{"n_head": 5, "n_kv_head": 5, "norm": "layernorm", "rope_base": 500.0, "rope_fraction": 0.5, "tie_embeddings": false, "init_std_down": 0.0223, "beta1": 0.9, "weight_decay": 0.45}
Each number is 500 + 25 x the weight over the matrix's rms, rounded and kept within 0 to 999. Layers, rows and columns count from 0. Numbers have three digits each.

# layer 2 MLP gate, 832x320, rms 0.0461, rows 350-407, columns 80-159
513489529493513515544552525538490546479539505531551510505508496497494511514503478519456491486459536507526493542478472473490470453504526512516475447536506497488499514494506478480491491482518505525528521509483523465491487470488502486506519454
521465539506461511513451541464526523562523490518513498510497504495462520529461521500538464463499510492551466492522497504484518482505490523498470501512519490496517492501458483578511479452480536497501506542535521509507534463490462492468513508
520467511486501463452484466481457528483517506511493506509479481514529516474498468489504507561454440511490490518493471523492503513523491488503530452454489469415502491494516493503489490490487507473498503479497497502532495590494475509504475516
434514515504511483497519496512512443492525504493462470493472469474502478502478476525502525500511465499524528516484496470492484487471484502550471521516498500493528481505485515472497507485512514474488483497422503480491548547505480480485449470
499521523482468493536488530505489544534498533514489501520480497489522474487501487497479476550522490490522482456543515524494477480472497507476482523459550469481517498498507478506520494463496488529521493528485524503498490501406524545454490526
495496476494548483495517501476483470484429504498531531545511488508494513492505482522492494528478522493479517464492512511522452476493526450513490469478501510515518526511475480493506511514526506472511453497504486499497557504468502532486488516
511470440504495535451471461521515513497493469529532502513489482530517520517555507521487535539503492515477554532527505526465493544494505532537470448544475497482522543479515488462517520531502473481509480495478534510453539540452501507546529463
513486483523523461511492489519504454538519472534458495525499502519502425498481526501483521498500488520525499473483469488502520494500497514494468498508506498450473464512508498547478477516510529462490493452559498507582481514503480509527498507
516503514548519502505519506509530492514466489528542483534505480539505483520470504514479524528460482502510519478458583459457529511507507510504521492515520487476499489483491470506476505498510499491461548479508505526471465474483507475504539524
520547515534495500529505473471499501469523520498488499481476470510499511496509511501533524482458523518517504477505531450497456516551470498571530493497441482518429480473487540499500520525523478501480540523511494468460483484496504533509541443
495522518470496501494500513516490508499484525517472490497471504514490512491516509492509464518509472493525451502490508458514470470493467490527510488519510478485511509501514518500463494498502496497492484518524527520486507471492525511488443533
500468491494498489488522487500531455440505528511517518482515518526506513505503499458484472492500507514553509468520485550498507519427477506470497516494529510519465466506495486524519487521482535427487530472551509460491483486464497476513513481
501460490503469476552526485472535557472492508507481502524543480524482527484487494451477526522505506504508491475523520474515481484543558513537485494528500504496487487453481483503483520489523506490502566514490497516507508474523496504543488470
515513500488505480506460517506492455472527492536535491499516516495518490525457494501476541522501516507492516478509514483474528521495482544484511560504460521490480475510480492518506497546448494496525485523486480490490490491476486503524502514
494504499512498467503549530498505523471449513468529476481471540529495476547493501523510501523488522491518459506510493464411519512508523465510531502486499506475551504481504567507486523523521450535467506493486519528503524526508505518482440463
497535479516515440475492424478511504478459538495518492495471502503504547475547522509504481531460472550507531502502508484447533539545513520512529464533473531471484492490492494505471512531555482534475462514503482500490445472496524521452508460
507509495471498523560482465440530499500518508491474544500497489550536511488469473502524458466499478505508528560527518541478499486525448509479531531542497498506499470474523528491524512478515472519500499473473490492502556491502491510483529514
546491516493498514484521514494507508504525498533491495510528531515528521469501469531515542459516433514496536498477470489502460467484478499483477520477509472472516505516476521487506490487521484470468507479477525492497480465538510491509507540
534522483493542529503501505505478517495479520506485495498518494525488441512485506495476521497469469514483495484497532542522500517518529498535502488476472510467533497459534525485492576505502486454466467494529512468497454458521445493491524486
477541559467493534510465500453527506561464409528529439533496494587493518493512520509472490487462482502518534484516546490551514481571501574493498554582498472481488469445506567500526468515503543485481420459441500539501545483469441504525503475
523497514508485464506459490503518541492537495493536523487471508516503502528514494536485485499484497512510476541536495508474488479519470486527489487536524471522541501475461461485530491461476512516508525569487497499495549520500468529476522473
552515476517490504499477466492465519502480554509518468516503536511462536514524508540532542547496496510522536560485482522528500487502472519557506497520480506510435516527473493492519511491488502535492464487505508525502477463553476520522513478
482535513464473539510479475486491472532542528507533529524489460563519490503525508508502474477498502558483572491528525492526535496481493452507499466519483491502521471455491456549510508548521507480470519543535515490533501494511481535498462523
520479538474489513478457498473555509527496508511525531492510477516479487474469488547508488537518498534494485566481481532472487501524501489529502495482493506471505544523486504504492516494513478487483469496531514496497533511520509517472500531
501486486527453506490508436496521510457509501525493471487512506533464482509502497475498457558521490498503504496486426513487554489512493492534499488495492516442514494480529523493486581515514516508491502492474463506471520504542490515473471430
511449521493501503488488496504491535509528486522453456464488508499487496541508526495469488512550516511478483520511559461520502504524507476515503504519426542482474511499488503480492505479492521516491506514528530524489511513536471487489570498
512507463457563487468489521454505503518471511496567506490517482488472490534484502477495492534513525536492469515513554492510457536503516534490476492546468503510471496478502474476454503526497493497488518515522526526489481500507508541512494529
469514482476525500520473485494523469488512509548476531487527503517473516487509513512504489483506497489516485530499506508514512492509503560491526487474480470508478511494506526521505493450467510544503519502522492516542528493474504508415508502
448488476518488496559541497490534515482509504512513510517482512536496478515497481496487473552502500491499497501529463512519508446516492498519497461489505452514459528500484496472488507515506506512464497497502501491483530547465484560483534496
495470469547535537521490526504487497495529514495478508490484543509531518521519532505502502514465569504512502452450536524503522518518486496450471541533493529487510498471494505516513493525523484510460505546506485508522537504512477503486512497
506507524499547504518550527514501472478505525499467491517538480473522535488458456549521477517528515488504534512505490512539533490512494492464466476527459482502506513531515518477514517444539495509465532542515505494534526531517471544500497472
515497530433548512507555505523506495494518483506511470494520467482455564502482512460545451519523516492540489495503496465481565483521517471483478542479511476481514489458507494491484473500512513464480477508509462485520532447495453511460533480
467493499487515484470487502497463467473484481507502500492488478530523495504487538532515501505487491547454482509480494508520473530499484482469503494513485507480512491489473503535445481562498524480505493546534532442517461502516499496508488517
500489532487487467519480489445462531459503500522488529511487509479484590462505522523500500515487508496515517472498465504501519509474529544527488507521525509487500475458508468499490501469485526515508495539496473512534508512536498509457489523
500438505492497502501510531494441486538518482490490510518512509501480485508481475472522516474475554509515508459523492498510448489489488537495421506495478569495551490483531559464499502497493491507519511504528530528540501490491505465543513517
453459488510513510504522476485496534479502527509536512496526538540497513480525489513514517455472518541530447490517506505463446481502511537488493478523475497489502485477517511487470512487487477504520531472517506516488482553479469519493467510
516471498462522473480494533500519439507470510508468523511468509526466516479486481472499530515496530522482508512509460510480506508505483521489528475584488478515483423516517524477547488461505515518473498480535503528507544487435471549506522487
511507509451468498485475453532522520506542464503531521515506515510522487480504507465482472477465473480514503499480508517485498491501506512532485478528483463505504489510494515479481476473512529476507536513488480514539525487475499520535515469
512504500485562484485495495487425525535529563514539539518523498562503558488507486476513455479484469576500515475540502531507516508497475532475547451518464444511521458487521529480508512488495543502503504472520506517489520510458464501473466532
497480500464495526483505513486479501516503470514461513508554497519484539478507473505509517463453479543518496498491494521460507512532499484458524476545579486483468516480526547518505495494482511482446500498493528511503504454482484466540471498
494491525520560485523501488496512528518437453521527516559438493505505525512483477518505475468517533492488517543510481480465491519477501505492523493547523489477499438484513532542468462520500439517492496460470500495529502494512492488506510517
504510456508540503491494533519472471547503470485481469534481528497501508523490516520499486549504532468469503503530513484497500526511531503511465498492501535487484524484509492528483483505453492479460505500539528487525490479511479513522507520
480524458521528490484495462471472507473522471535496525472521542485474494547505533517511501550538541528520484462492525467493494503492544528494466505490448483509486489504532473502453539537529496417470485506507520496536481548481495491507519448
516535542489512484531529468501525518454540480518502466532477470511499459456477491478503501446556481511531520495533502498535494469486501490510489496525510536510521514508509516546482529548470519493480472522517473516516494492538511541502514507
531465476534494538548502491512507509488484499524445513485482510513507492510466524532488511498499471486502481441497527503482504524492471531493497510540484469511505485479462493479499493509486497475508539500466483520567525480510508515545499503
481468511514488518511521480485444517521471515498505526525501532532494542502524525518516508470489519516512451496524511483522513537486492485509545495507454503503506494495513536455440514483507448526519517526508494522494477530499500475498531512
549508490521491509451501508510478498466498484535479505486500467480524508490502486479439512502539559519472499523473495508507513506516494509518517513515463521525494478483451474547502548480484494506475519534533510498460497481516468504478525490
457481531524529496523547515478490518511516500505486484526504536466485488458456543509498531499528496459546465446498511480442488563502527499515514553480469482466489475483489494492501517495512517506446501493449539559515516504505519494546494495
535528493459520503529486545489489467474500453492529477474500470508515491521536479530508510509530524547518464541522522480494526511496481510509547502503475524501473481491495486483529494486501499534500527455499490492526501496494498509477517525
504517509479499517475497536493475502545469478513522463500522508506526531467497508511472500455505567512508560455498504504465525476538532549496434493480519542496514495491506542515517497436451539545469475470476489502499520533535544441492496503
531472471510560459504521435482485527530507517495509513462537472502513450523507504518497459472559444518475512501507545501487518438496502483481499524467525485526493482507520509510511515497474524512500505537483472537501541508510494543532442507
512497534543493499493511490459489518523512510520482499481464478491441500560511523543544461513488500492521496462540548506523490546540493483524493512483524474514512521488491515504475517477472494513460516521489535535525471468479490471467479455
549483488546524460499528491485521538487499458522509552520473473547501455536499567526514516497521502531519518493488458529502520505498483475517551510491499492472489488514482523474504490524517495472486484459483542514482463513517467526500517511
510526494476541499492518541516520511508492497490497506475528493501520528490510511497520485532483454537505493511467531444465489503469505493478537464568501511514515516493460479494506517470522525499493543519508538492545483459527479460527493501
511493504493561497478464476516526507506515481497456430500496481503491472466508490477518490507477487473535517518514519498483498531515506494524524493564461488518450485491507459510494482511472455513510500539491569512507507488525505493471471471
485500473551540493499463481472473492556498461506481516529513514497538490526468547481490487520506486486503484503483489496484492526478510524480508505537497498436480470485491492510515501498498529516488480471481500497457518552554490502504519558
520491480478529509498512503473490471495492498499527533537444476547454472467499447494490491507480508493508491486476462517499489521453472501534480489559530516491491464515500488503497481535479545499481493507520475508453505508524481475562511513
492540489512515490520528505512527540505521506497463460514508504523526528528455457529517505492469562482516504499478501483495444496469508484471496542502463524497499524503483465440468502499477496488517504502540510479483511499535471510493515520
# layer 2 MLP up, 832x320, rms 0.0453, rows 350-407, columns 80-159
492542482461495498512490531480458471514547543525507502476520483504517506481484498486522521505506515494512511472509493499486512515516505497496469481490496497458513454507506526490503478472521471513517489507531497460450450499509487526507545537
466525491501541484486504515529500474513528517490483465535508509483461510505501445479499522457501493491513491483539505493472494533467499510534478502478462486498500505537469518506493497457443518513477477470497461523519457540494478486525469551
543519496492528466482475472507497510492478476492497464516528470523470548533475500546518475468487503499462508459465500489440480480510529512505499522507533548537478492515490550521528466483493489501484485528484492531481514482512484497504523508
481545503497487521480488535449526470452487486499516477495530546483513497506508503528524529462531486518535507520494531527549516478507466491461438581475504455508505539489510455517527521488477486519536489495513492485491483472528527503504486519
499450516522504525488464480509539513503516536507460507475503524514499521446515482506539483500489556508501481502529511509495509520513481494492511479493504538479483486496492472492535542518488505508492502469485473478535508486452511516492533464
502481546513488494513494522516486500509471510508533486528522523495475516458509538469529504480519519480497523449501474484521463444465508548487515509496470479464450496529504491487556486514485499459522494440503508499471548510479514467506516491
474473505562522498490519479480503512507463495487573497465464491485516487509510447499503524457515513507471516490545479511482470517515486457538483472530505559524462497483475564513511505505453510520512469511542511537525504512478530452530484487
488455489435506532519483520520515510508539516484538493547563462492489482482534532497457472474493530507478488482512514532531498494459520443550497469501479475486510511499484489529499548488506503500476483521497533514538504525496515515482509485
513474505512468478483517516501513492495465517512478448496507483487486475494497541517481483496528537530519462547489464530532527520454473492476493524506488503477562508482486533500457496489466498481478525507505544486499506510531544478468491467
517442484499510468521519480488493508466431488506502440513483495499512548504506491530449481495469505469545482482471521506483508491522496483525543513486528489516468472496464512514477525481513501495508478518464506504500478479519496443518515486
529527509470461529451535512500510491475529522494461472439484537485532522490479497492497489492521512539481478478504467508542486567435488496446520471508476526518498496488541483480505504479478493515494540515531526498484512468536504527502477480
489517529527520518487505504515460500495530496487521495487528482501458487485494508517511497513456491502495496487547502514508482509507477533519494459527498500525499471483507515543492516482466480540515506461461502465500489472479530457483469513
515514504491506501471498471514540506498484530488463538534496519485485525545511479452528505511513500518531477537496484521483468520474518521561461484483512494464483482499485483494493525493497516521487511489557483531495493553519491484506504459
486518487518493493502442499496526500467494519509470489492490515503530525542539522505468539503447491526489547499503498480478480508493565507460534445504459506492463444451510522490528537507517521496534488506507458499501572477465468511495502496
512492483512528512488490478487500543548484534523483491468481491484471471487504492512511572498475447496516523510530524504475482493525470482503533517473544490493520489495509480493527495464506515451519466501476499495546530486492508466509514478
481469495529486459436497472531494496521485488499457499528477509523518473510504500467529527492494481552498506523508487459509493478528457444506478516502480522449442549475529472527478526433515473514515486555454511528485466495528510504505524535
491500505518489511507463541491485550524491478510476550526486522513538515535509531488507472492502493514494503438483522510537458503485552497466462495452501502515482492533484477523518529512469512532482519492516508522480544514488533489523481528
453492520504456513488482495508484532527505501494464505486510510535536480484550489492504492507512508511522496509475560505555497477515534498487517496498506518487485481470519499503490501532437470485498488486511467529453486481454487479469523461
428471485500538496493470518501460509495514508518499548547416507494479526510538502534499502501504461459463480542458502475466493522468477513488496514483519464529548476521487542460524505454486519513511499570535481514505496552478476478480508523
560497448562450535518498482500416494429583564502496564483488529509528496519537486449492506482548529514470504460481499601477465533495498434525524460473499506463525507532494424505500545489495498495518537515503504500481490535510493474474452561
533549476500513512503442461512507509471487463485483473458483560501522525515509553560539504509465493509506522525531510494513499506499507468555510493494506519537501515501488482487496513539490490494480503521519474500501482553479474504503499491
493449439527510525482491498507465492539528514510565479503514461521519518481446457518492540461507496485495446487498493498506469487484508472517496498484472518506532500507520511500501519490480498489486490536534483485515504525492496496525508529
461481535492521514544490465508535493464498517500471525503516511492502502469538490491495492516520513494520514478494478509493503502518498525518534506526501503481491503541517498501503490458468517535488500506462515502488499509529486524468462488
516491517544493479426529462485497496521553553515487520514517486480555526526448481502453505498558488529539514468501500483512512514509530445483554530518486477501468476505463506461474525491508476465524483457521486482523495494552484534504515480
504504437496505453546481477501548494547511523496504486521474520487494520515510519523480506484481550470489511452493461520478519535487506490505544470532535488496495477527506479501522488515502521526550507461508553464518520543519470487522509495
529452466487482488483536497510521540504509518527502541467506421525513504557517534477497502513522510484520534475509490474519486470555535502514566483483486542480470484508507449465505513525521521499550518471537496465526497541485475473489447557
507524454493546507482522513484509450476493428496513501532481508511534446513473494534500506530483528534456496514512534491547486487531528440538497457520526485517486551538477512503472485480543488492513466504532509534517472496535495505491516501
506561510490489514517463522497501527550516515500492493509542540493492448473526452488485534465501552529482461533490502512466482449480513484495498492507490515497514539521473524492424490486524500477547521538459518538483485477502539461523497481
522494519504542509518527498502493519481512502515530499438481521486478553466500499495480529494497464505479527484452473499516519498490482472495499511513494490475473485523520503535486504509531503478534484548510518516534490540556485477496494434
543511529503469462477464508496500485482459494534497502490540486510463477516482478480487490474519447496534503482555459482476502495483527509507482497461498516529508482494443505503469511520458499472556471469534510505516479499496485462487486504
525492500502515495448504468464492518472477506509501503503444491483495517458481481484523456527523514488515520523498492495494509512485470472485486506488498482518442523511523499493442488495504484473502483512504543530461482490441522484527554475
509527502506511540494522479480494474460499525499461473481482489517507491487527485518494515499523512507499544472504517473466479569514489511531475545484471477485453524456538457528485462521491496494528499425536531515506502450469469509492478525
465498528516505490485487485481518496473541488504492454510474473478472523535556500520494475507530501477502502476556456493493461473525480454502518518499502480510467532460496483487481510502523503518531498503542475488514505422546488535500498504
485488511511460488528552520541470538519532509493545516496487503511516522510532505512476537449514517519507479476521518543523474502503522500531532512475497455537476533503481473509474525498496458515539558508497501525552482507525511506514528532
507484490503484508499489517483473512497464487481488505543485459487514449516497488517507525488498554495512494504477449496484482479472509493492490448454477513492479477511491500491515513484517500527508496523507485534486491498500529516532533489
487543497502477518459512513455495460507496514488475488472531521489503521495541469506502521499477481479501501481503467524516506480526499525503524464470529473498552544473511457500490467470484453541527458490487466525507474473463497495484506506
526485465526472474531468499495561489503498532498520473507480504509510496511457469533476498517535509531528515515462482499488528505478521481508482509476469505502496485483495500531499549525463541509510434505472542562476536515463502531520521466
501441500536520528499528504487492497499486497518499484538523485526475494494475492490488508502496543458467487504509503527522501483507518521523545509500496520502490529509477437523483502520511504461558535508493518434479493534556504418456494505
543550462526531486489487522463503511453508486531491555490512543509535488444474528468501524475483516502491498524520468539481521487508519501495534480542487497486493476508523478437525549482503469537505494516491497453503522419542520501562466531
510531468518497490474510448489456511487507521485493513469433494443496479520503500523503486479505492482505482509474486461528545517501476482491479530480493472507521476523517503529484504514489490535486492488504500457467509497505479486484485529
526493470514501491512484469505493512524485483502516524511468492501493481494532507469495549493471497466530472513501474531511496473468510553459494497495538506494470489522512499507473494484511448521520498484504471504521491540497480539481543490
490553520503526489515515488531482492505530500515496508517521474490515450506471447496533519489467472490492494467486493536506538503507507502512554507482508532526506478489523516469497515514493530572515484479484495519503476532477483510510477444
493483464497494486525461508511493534491526474514474481538502484482501513467491484441491485520489468493491502486487481514485493517517473515514513490499515527506505566521477537501511495516531479502472527458481471455469461510484501460532509511
495534474472500493511514520509551500493498490489472514485509486529537475519476441525472521506529479500488519502479486482538448486487555530500531510524472477468539490499506523511513513475480461450468473542503512513518480446517491519509553524
515490550517486475491478542526488478512524531492511440498549502488465520505480489469503541545511529476490485501515536528482504528482496532501490494484500483461441516506452479493458517486523492505535489479521502488522523490536473480514495519
518533517506503477450484510517540483459504505491473490543463493515491515497501469541509488519476467479483504520492447497502484511489468494502489497518523524473486548491493513480490499534533528480493488474489542496480492523463494485491496498
508489454549504467510507445505503506477550514525525536487484483518520523535499478491482497520504515507478532518492514546476500516494485488522542492496506525499494487487494459496505466512481508496496515477487516506480533531496537444485500500
514524477498507435478458501566516496499532511506496482479524473504510477515479524540552494506471540488509437493510519509505513504491515467518473466517519496503512453518521478476465480468536530479526543486526483551497528498485480523486519490
521472510485501504521512458521481519525522491542527513508460467535503512477544474521506532510502496539479543501507532472492530483535496528519483491475518503505491463546561472500484541492522500471497515457539491509540513527516488508473504488
535513525468512455524513481529535458488511516473500533473465503485522496488493460511506510516461509483484497528544526467541498523516512434498546486542509504484487483563555487511533504517509456491507506494522480505539514537475518531514495456
514484495512501509547470467516484489507572510522570535505494497509480486484504538483500523521525516538531512497522550491512520469485532498513533484502512468473504500433517480485515557507535498538518455469491528517515515506511480486510546503
464493498473512475549492516438558482457527521519487490507465474505506501524490494501482481503515514511483497499453512508552531516521509488514491508518495505516504514504475497521457434525525509500506516519488514526495494519492492588543472530
454457513495472489475506511457521522500549468454495520508519532493531479538515488518481526484523534543467509530547519501469479520450474491518530507516482492521501532474465549462516530478550552546510532443501487503495488516482486504520521528
474485502489462491544530507511469508492496464512530470483541494548530481506539485491484504503495535539518522478505510489464496475490505524494498505499539529464499520496511515511465503479478501494479510515510520478530495454504487520513508483
499457492505490486526544519505475502495489485504539510469545474500543489443509478510499507496468477488481500555536499490474471499492530527501496495519495485502510529481508495465485484501486503474473465527475502503555489507498517478483531484
526468509464497498488468476517479507551473534492479494556554507482468476534518478511543519490528468477513470513509498469464499498497507515498546499528506451465479473522507497500548497484512464488523493493492500546518493509530522488542466507
485502497492509500432545529526482507489467507522527546502496524490522545493493521479540515523531500505479486458514509505559526535510518475538477516500483448512477463519486479494457480522519517479511502468484507482490443504490523466544482512
528515479549481463462540473496540481475516493469503464562479497508493514532493435500511550469457562477482506482471525507505508537532510540509465510505456472481497522505484491487469510492472489484490499518501513533460499500546494546534501493
# layer 2 MLP down (transposed), 832x320, rms 0.0426, rows 350-406, columns 80-159
491540506517528555506490474491512506510508502482481507509500497504490506476524523495495501492515488492475519484488477478488538471505496517515505471478535466500498496583479512506483497520478531479519496453513526540537496497466436546509552516
513489489513490512494515487481486531482513502458485491424483517469501487499511496512529550494524477500491528583492508498543464480487501519495515457527467534531510517456468519487472510523518492519474503517466551515488470480490453528482532557
511509531526508479525519582500482512485521506497489532489498484516476496511449489446504465501454509508515486496514537545509499493467453474484526475541456484495522473502519517509535499445479511544486467522515494459530485493485491507486475534
547521508509529520497427514491513500493459477477450517485455476551530509487519527494493489485470565490507495539490471497506540510488504536525517530490466498510473510502503509482504520502506475505492481508508530500528499470536534530496521482
505515510506524502481490509517517525533481476473493493478475523529504501478526441485503504507433516513476538521542479504484461500508534503484496471500500524452502504528487526583498511525478482507499522531496540553510527505499484488511496460
460495462529513478483514508523480475495479488564516488498491541482519525519509496491487491474533528458466525487504493518523556523471486551505498492455515489505483498480522486456513462487517493455528511526522539493507528520519521482491509522
500515536529502493474501529534550513458519468492563525475527533457505519489497460527517482539507495495425525522485528499480472505461463538484490505496516533523520516526513473513507452488481493503509485521485501485527486477502510490483496511
477483482527531457511534457518480510516475512537495521498477486437476520518485522494528486471523505453526490465513517488516513521522496461503439476511497510476498468502506476526458521488525546512522526458494520506498466481518499532505507509
476501495503490476471516481507507521495532513488506490523515486501466465526506484495523541498478454526539500448496530515458521540483489514481513476504505519476476486501511491478504474527478514478486531532486520531517487497504437498476494478
499525503534550518494508483524526481528536469514528548464522534470474496487483502503546486512473486526478492503478528473514512491523531509493502501456512495498533490471521527481493512510522514467492526478507511477492486446445509480488521475
521477546520494486474516534473478522479502510513484501444479481539540481498540476542527516502463530521481490462438447496492531508473553489458469440513543505549526488471566479502504489487511478473518490475467511485527492461521503484478504508
491487525499487510531522495493475557478516460499488486534467484480494490457505500426456498451499509545461474509510470544454496507483514506520474493493508492518529488453511510527464550450565481493516474496503507485465498508524465466488504493
474483463496480487476485519543566475501526511552494547474530516528509510526534517508525506476485445480478479492526518497495524508495492527483478457513477499503524460557531487502495480508501545441475495478493481473515500528467500475518513547
511532507491502491528488472535538535479509492533491533512523531465513499445515482495511478490501521451493482501495450492515487529506505538464510509527506524513490502547491467488535483514481487458493496536464490486495542491527480468480513507
480495526510487537531475462505495447482517538484499546491468509474505528490510536502494536468543472509517486500545503500524501492521508514525501456479490482505493526475528462481518498510483515485526503514502501498482517514507482459462515509
555497482488532506482497500485469534540538495539510532533534515494475499479511517516511468479502484503456500512517509506543510479465481526574506462440524513460479484537443506510517488486496505505511538472509487531484516475492492475508546545
492477546478510495493549507462519498512541472495487481533539528498483481546470496512551514475490516508490499509526452472526549502478422507524506522548498513509533482495479535524494497519496504495474459469418498500497517468487528522464497505
512473514503452492526505516509481516439553459486507493495500545517503504514507493524529523485474496474499477492547484476524501516518515481483510515527488530495526545493535504502479464576510550455476465544498478504508494487520510498496522479
471511538472508509494487457494496572432509496560475551518475518520498503516498488501527515478514480505512466481539515505491490506523511465533490518478519485488510537511526482493469467484510483489479512573495538497437515468497509531490532544
509497449492504476466517467494473483444546539474499561469516522522520506504525482480478488505525564519510508514502497536498501529488496452496472517487500526456507515558492435491485536495479503508484511512512505504484500492497530492497504512
510522490493517479488517448512476507508492499483511514510486461507532511491491506518457516493526463523502526511536494539523465491502535522525472505489487517534500500492486433521520523501507474479480481456500494478530469476489488504518462445
531487506477491465522490483532563508495539455524532507481513522426456512481548475487542534502530477442518538526502506535475507519486458511507500519500490523541484499472477448519485505498484507502499501488525504499516492453522483552497480485
512508510512515488439516512486455501511519500516499497502493467560471487493493508553480516464500482516511493501497550533511479459494511492477491502449492484546529509485489506530474512547524484484528518526560509541480493461470490514467511523
523471496522477516504497518555478520477533539538487449503499483495534494508464484525462525505517500515485500495498485468505468510533471513464489473489504475482528491460507525493463532466524493527480486466529537483499478498513459463544509512
552540513519515506491501527530523472487558498525490507516455475510468497516508533468503515519476505463519455481513463518545480510476475517477527465565506467524479490528537486516494498508493507507500481484498526455499480431497504472474499518
505462510542466490478507516454500501491469533527459478512487518452541503527498490533501453495503510491481494483519489485504492535505503530480483480431530524517495526471490556514465477526462512499462495518490488495483526494478508489527505521
488517477486523473456526493443489494489464496483525517513492508462515505506510520522494457498485445517541478478478487513481489452515509476519477492459535474486479514533479492566505465539512488515494498445520519499486486532505493496491511501
481479509463521455493524458478497489491542454457483477471454493525522524478495501490507456532502490505459457489499494440490523500501475456515496522536522507488517524516529519463455500436508467523467477532473517441469493502529484505483490504
495476498484549507477502469465500507490504513512569488479465544527494518500503479481542456486528476494496526509496517500514476497500535493535471490522473501516500476475526510511445512525483523459506487454507497525450496518493476510511486479
480506466468508481514535483467509511506451485475497506483514474491500513512524483513491538464484540490503487506495521505496511508492505500505499513503487498524487500500451495512479484489480500470521509525512471528503512472479497493536488486
522473481525514522554537521495465475492497514542505514441497513530510443501518493504506499527459496529490515511502510507485481480483451485557464502524488454495464431491515481518500524503468510494500465499526448470515452521514519522510508475
483502509476532508485512506519574447526524538485470439495478497477488502478539484535510458470495527468498485472495439503534470467488455523471569536468467540482472470558505490565519475524489484545486484484473501483464481445515482507506529516
504500490511486489517492472520548491542491512530482473511520500508468480494485521541527527529507530500545513460482530561511521494492484463474540492465536502481487487506494502511488491477500504483507533462435521545528539504517542486483467457
482496451488490482449530514530493492559461528477483504495508511467510509497535458546510493479506563510512499541470540486460461506480508552516452516478487467555515523472513479503530497512492478492515529433493501476455502493501496472547464500
543472501480483509504502496496508515513492514512474532489512527471499510501529521526476496530499473511479535531464493524464535516486494509547504459521518492512462516512490532510528492490496515527497478482460470449480514477503507492476504531
553515451486505516520501517522504504490533506507460489484547498506485475478509470481511507495475482493500451527480503496514567473539503484552542429518515515544436497506478488493562492538504526477547493518498474492468562475502541501512445514
477492538514532513476513510509477502496474470480509534470511525530506517522466522522479497476489511490444500477509517461516525543514485484478502517516504451529541519517497507475482495466492505480463501504512485477468471515479512470510477504
495528544549494517468470522509492477514503517483502515553507501500516503495503526493522504495513499554456487507506514491515532482475494534487490535488498546500475436481445511535530481531509499508529504485486502502525487498511471492513482510
504481465477492444504498537492547507432464512513502533482496560482535493534524505505481452518492522470507506492505455506506492492523517440509504505481502545507510488476494487461531498490510481448481494484497478487550558506483454527536525531
537508488480500535536491477536467516500517500458488552552518496474500500480506521523525454486488507463519467513494531486516509521501514477530491532504434475520518478511476471475493498505491470527492498491461530476526473527517473484520522477
521508513448517496518542458504521525499470513474486519489519490500515515502542488541431482513487509511512500514497492528510490457461490502497471512517460512514493543509505498455496491452490517509497510508505527496522460487475521475469483543
505462532529471494507516480477475481536488492491532498512558495471420525517501547470486517496494516484499505521525484471501505526471490475490500523460512484464520475474489491483499508520494509428503506520496492512520527518493501542472519522
545515524491548498504469481512496490503518482511457469501497469495516521517492492520493474491529520504499458551454496509462531534510504494468479499489492498476486580441517493451554462491446503485473513493506491489483516539517506532490479555
502495498494504479523529476536505488530488523514533510518509523492534506488505499490462487477446490497489496493472490513484503471533516515515493503502479537505453544508503481480498448487503489525499539491509514510466524457510444464482484500
479473496494495483463519490446522479497583519488500505505477505511522492530484524504505541515537493529519486513534560482479549483475506501471534482494486518462542533507523497511441496463447512460489520428492512515504557498478474526488516512
525494478489531514531513467494510515495530516511503492474498502502508483449466526476491496498525486523487498483560523488480480472526486506518486490498525530454493515520486482515455503486504476517523510530478484538505485489480438513463524478
489524492441452514509491503527503584469498519501514482510467528524523491510461494493531532466476496503494493451481479522541509486480486505493565491456542486525535475526476489507487503486467480516526488478493469524548500521492527468528475487
497477467474490510505524471478501503551459486543489542540501486491467509526478486492510504511518508518489490454497466523503505488485507449528489499496505473503526500523491489491487496468539514508509499516491479528509471523491493513472481521
511501510501480535473489492530477491502476541502519512529517532565527583478501558518428508481472516498487531517498481525511476467523527513490504473485527528487478499442461505549528452516477477490503475489459484494451450501529528464550465524
506491501505469510516458518504502506527507499497511498481486502519473480530503537466499481519525480470488515487523519499481464483510475476484505515503499526505531500520495548490551511521478501480506516533531498507502491488519491539482517512
496510497501510517512465460473497533477516478500496492482509526492553495491504506472564492533483481488482545489489480535541536478477466486490542479436506517518476489501521512484499497499445492496497512511517470526523512524528527495542486519
504521505455511437478497509428507519497505518509475505510485488491516507549485488503531508473485532483484510481517487504511477511524506509528514487478507495548501497492502516549496510501520504507555534509493515541531525472464526481486495460
526551514494492510483476529476462517461458514497465496527479489476507518486478516502488471515503505433525495528493466515527470510505470518518492474485512524540467497487449514488471516516546511514510502468540493496474513486513481502527465513
486481474487515503518537541474511526515465513475504484483504503468491535491483516478494508529465528518502478466497493510483452505492498470480531462542486496491527453511488483549511508478527491528520484524503517545555476483462487482469493512
534522495516480525498505474514487474528513542518500508523465542471515504562506505507467511456529550525548445468497501507528465473472517524486476479474533516466508498531498499537500533546499523490498512468460496522501514515465501471511520496
496506485474473522491514486499509477456460503502481497472493478517458494497531493447513419503448544479509462494486455517514460485495494503483518491464521514557509459498521447501450485515531528501524511477526444498494520511507544507497486497
573504530517534495509535522503496473524494498530579537479466497486441523524438512478507526536497512512480524474466513476494482508522508513480451487468485453536478557514502510484484531488501496494521529487492497489461494484482530463496458532